From a checkpoint of a small transformer trained on Wikipedia.
Architecture: LayerNorm before each block, rotary positions, biases on query, key and value, tied embeddings.
Training: a variant of SOAP for these matrices, 2002 steps.
Each number is 500 + 50 x the weight over its row's rms, rounded and kept within 0 to 999. Layers, rows and columns count from 0. Numbers have three digits each. The size before them is the row's rms in percent of the matrix's.

# layer 5 attention value, 64x96, rms 0.145, rows 29-38, columns 0-95
102:498574421440476527540472374551593495493501500636383513553506544426476528465504514441348421471456496482450514406475524499531427432428493571488561529467452472490509613478508524495531507447520571497508513537499459496519449463473508491494427455540473530507506550450487548455410519581541477485
096:556486522476550541434589510522507563497519413527473443473526484429477531488393502449487532510443482440489435497445480551450620545614604538527468511443521521456396537470485498471447450473467506525470475455434545544486569445534470530508595463649481530600582531556498520528541428497487527486
092:478408420537514425490509467483449526479526384526564490504509504585351489522453458489518467476481483505448491530526462508459451499526504477467452461588389405551527508548485377527510543549518469535473624456447548549485507564461544438467482545516452588539480511542579509451584478533454425553
101:481446505470474462401551456502492580477490542580563518500527398495512493529456469568470489556455454443597514556499494541515556587576620477515439551510501495510562505524517539489580496484473488534392456439421665425511441463467557455460453568471489497485553512540494506453531562556447501424
100:508508469382467438426541531516489386467510496491418392479473439524471575543433450548505545501479429585466511523500432523386628543518475485465522476538536529442527518558515534522521512513476381503453412490444529485444520439468555492479538504402468566572488491468504459526499520516523488634
101:510533484454470585459426488424521555436428520438499546526596471402571444508494484534551526523524520429461558476536626588536490518560478509516504480545486529495577498490445371552498496558523507507413490453573532426515478544446521570379394477535544458480488531566469562460513437533497458515
105:465522490464534480531419563610482479451469533485419390568549538476521542522487460570472501523521556467495441469548506402455523483533488516567517446405518424518459516464519399422507502417502490591488500542585462512482454463477559493550496544466502517499622567532492517478380543491563618433
102:537560450543533445528519531472483472454432577477469436499538491435507490455432606505517495504473414436564518515509539489554461445516479549403522408485623535546420605458513460548463442521550537406467426525466558572428452477517438533520530451498583493471540390528506516546412536474466517446
113:355514544512463485520512508456525519502491433444541553474506449497501541502539421489496509497425640508505519411488448540471505609493454524661497471412488507430502530466478528466442512485529494517430484484513454482483637532456464554465507562443500569492510506520559483552455639461544569501
123:447465486484447461492448509497473397627480527524410474467496477499499511431478549558420548437454473632389525479457421559583491520544499513575416514485432552479524466473507427519438479530521570397435553548545505525471507524461547542541433507451564489385472465497501539487519489431552473452
# layer 5 attention output (transposed), 128x96, rms 0.136, rows 29-38,93-101, columns 0-95
102:496486480529432539542535470512470529508497441486506471535560517440387605447580543524523572538552445452480452512479483582425602565478515481477485444491545529523505603480492525491490480444498500494450465438511513509521534650493522625464521413499496473496502522537490559402602582434579561561
082:550617513633484473525557575547522506410463488518497599479493422467442436388492499450482443534452484421519521428492492388514437431450487483473524406454543506497526471525513473405506578563495476503504452476500459444547516495540442446440436562420489550431528468488523468478447436538538565473
098:446460533481492548600547506621503489473500583554484541440524518518483481584524458450574442500516492531466462490463500514507448584527568369415528516583519584483456532506536604509491453506487612504503454451593404429588500362493486494487451501425491526527499469466495484523481487494523434446
110:606452396518442491458563485485598477589532531456517443460451464526570548494506468340522434423494409449476510587448510538512459504533519487471505443528525463498487496445563486426424484548566486487513490513513415492539546478458472504500538467552441480463498371420528503536514539490570385494
100:490499485579539526470486450554586551479530488481397553510524523463532441457465529481384431452433546447565454467472550502437550523568506439529485519480426549468419331568564530490483570515508464464478534474420443535524524472402410517441434522518491530509491434476448475524455474420496513415
093:516493498575551521502500474477515550491550522489466535523527511569598500554469523431590462428522472450538472586500463486514574557446470462432520567538591493509452483460516448475481439555460526413481489484602419537556501486434571529443520471585513446506632469510505545538543620572617436494
091:475490548502504522466513496493517482554423489533484508464515494440428506511523460476507463482537592545506427461534404533529507531425557577468461377457531567612608548453449385532481452522511548506549539511399549438525460567509513481415458465606441452576475498478541483499435457474465427593
091:487496387477495617452549503448424520448479443566603512465552431643496470590438444471513472504494544520458471476496462374436489542514438483541501493565463525501515552472477459516441498451460425463576468566525582482554492494618569557467465571565464469471478554482520550469500494549515482485
091:585515481563432493474617492520538625472572506499489474543544468490401598422476535459508493554563476534460530447594485467552469536511558537502439517522588460391436529486551477609602488535508510399528545510472554529488579483476528453472488517533518448481547500498471517452502571567463407523
094:513481554492532513456534394500483493542569488441519458476414446480485441492544483500536569507573524430495385510475553422446520550477468527486426455630554480450458558538512444529432511458445443432450543495563417391517405453488468430477516485596423428535468565503525512442491513452507503571
106:543465608382483416389466441511490509479526561484514598404510474528582539538465498450499439510558558565491436561485518552553464458521444495569494493547541461539494464502596511551497502442438537496525496531579488477548475401500452491518586562517540557453505447437462439534363464517552496492
104:496525630406542560526470537457429488492528437493437413516506532534499580485499541518448554409512571544443502546479580533539491529439538339508491505569371532498516486561451569578450433438484546514529514490524433521459494556543540605536464469500485477497488506462515464513582537524573539516
096:493611449490506416454525526473433543526571488492469510467474480572474553409484419494555471467583479512560550472508404496561516517484506592581497489470540492518543516525412489467544473490417484574456541422369524524468527622633528528536527515512536546570430544572533544465479538457478530478
090:423498563417522468522374489452459438549526467471529475563608580506456513509626460517430603487505513411442456447474615523529538452398437512497514496460501540588513530443471571441490464402500517483509483477562489461464444523548491518502459544468479451507399545490492521525538479421458459493
102:545550470481427502538515581388397474498467569472453556470515461467561589546513454503515555541599495503502535509521510543530487415463534498567525503481514601499486499421505495468491458376555502424555465483498553468497496625627602437457532475518556475496510524577537513522577478549580488518
112:449504463492516539552533448557483432563474520581471487402490524520400527401507555502432455501444452561460526564439499500508396468492521402443518437343443488559480502405487514546535488566576486516458489526498498508497559502450434436510459521552444557440445427525473421480521420482531565530
116:510515474446454527520488490520384540404474547410552494503522495485600563562526477517455490529463528546478509498457573449398480505577495448569464579554442539355415485501574529481471487478527418453460470534553487540499477448524440482492516531444510571481508501533448561504510372588464571420
106:608433660516465488531486522513526569546529451487573457641465588373445655504490519512417517511576454448503455518537511513468484446520534463408508536487495474509505463520530487442490482544545519459465537484455460531576532542475496465480403460490514396468531486552493526493549465516496533475
115:442530453535573506529517572500497453453491551433498533418508525556576398558486568621470537465521539564555540479459567517487481512443495502456582406530401531503559458489521543417474457509562514579437439454550478524494484416437526488524524462520581545469452530454507399595583501451463547535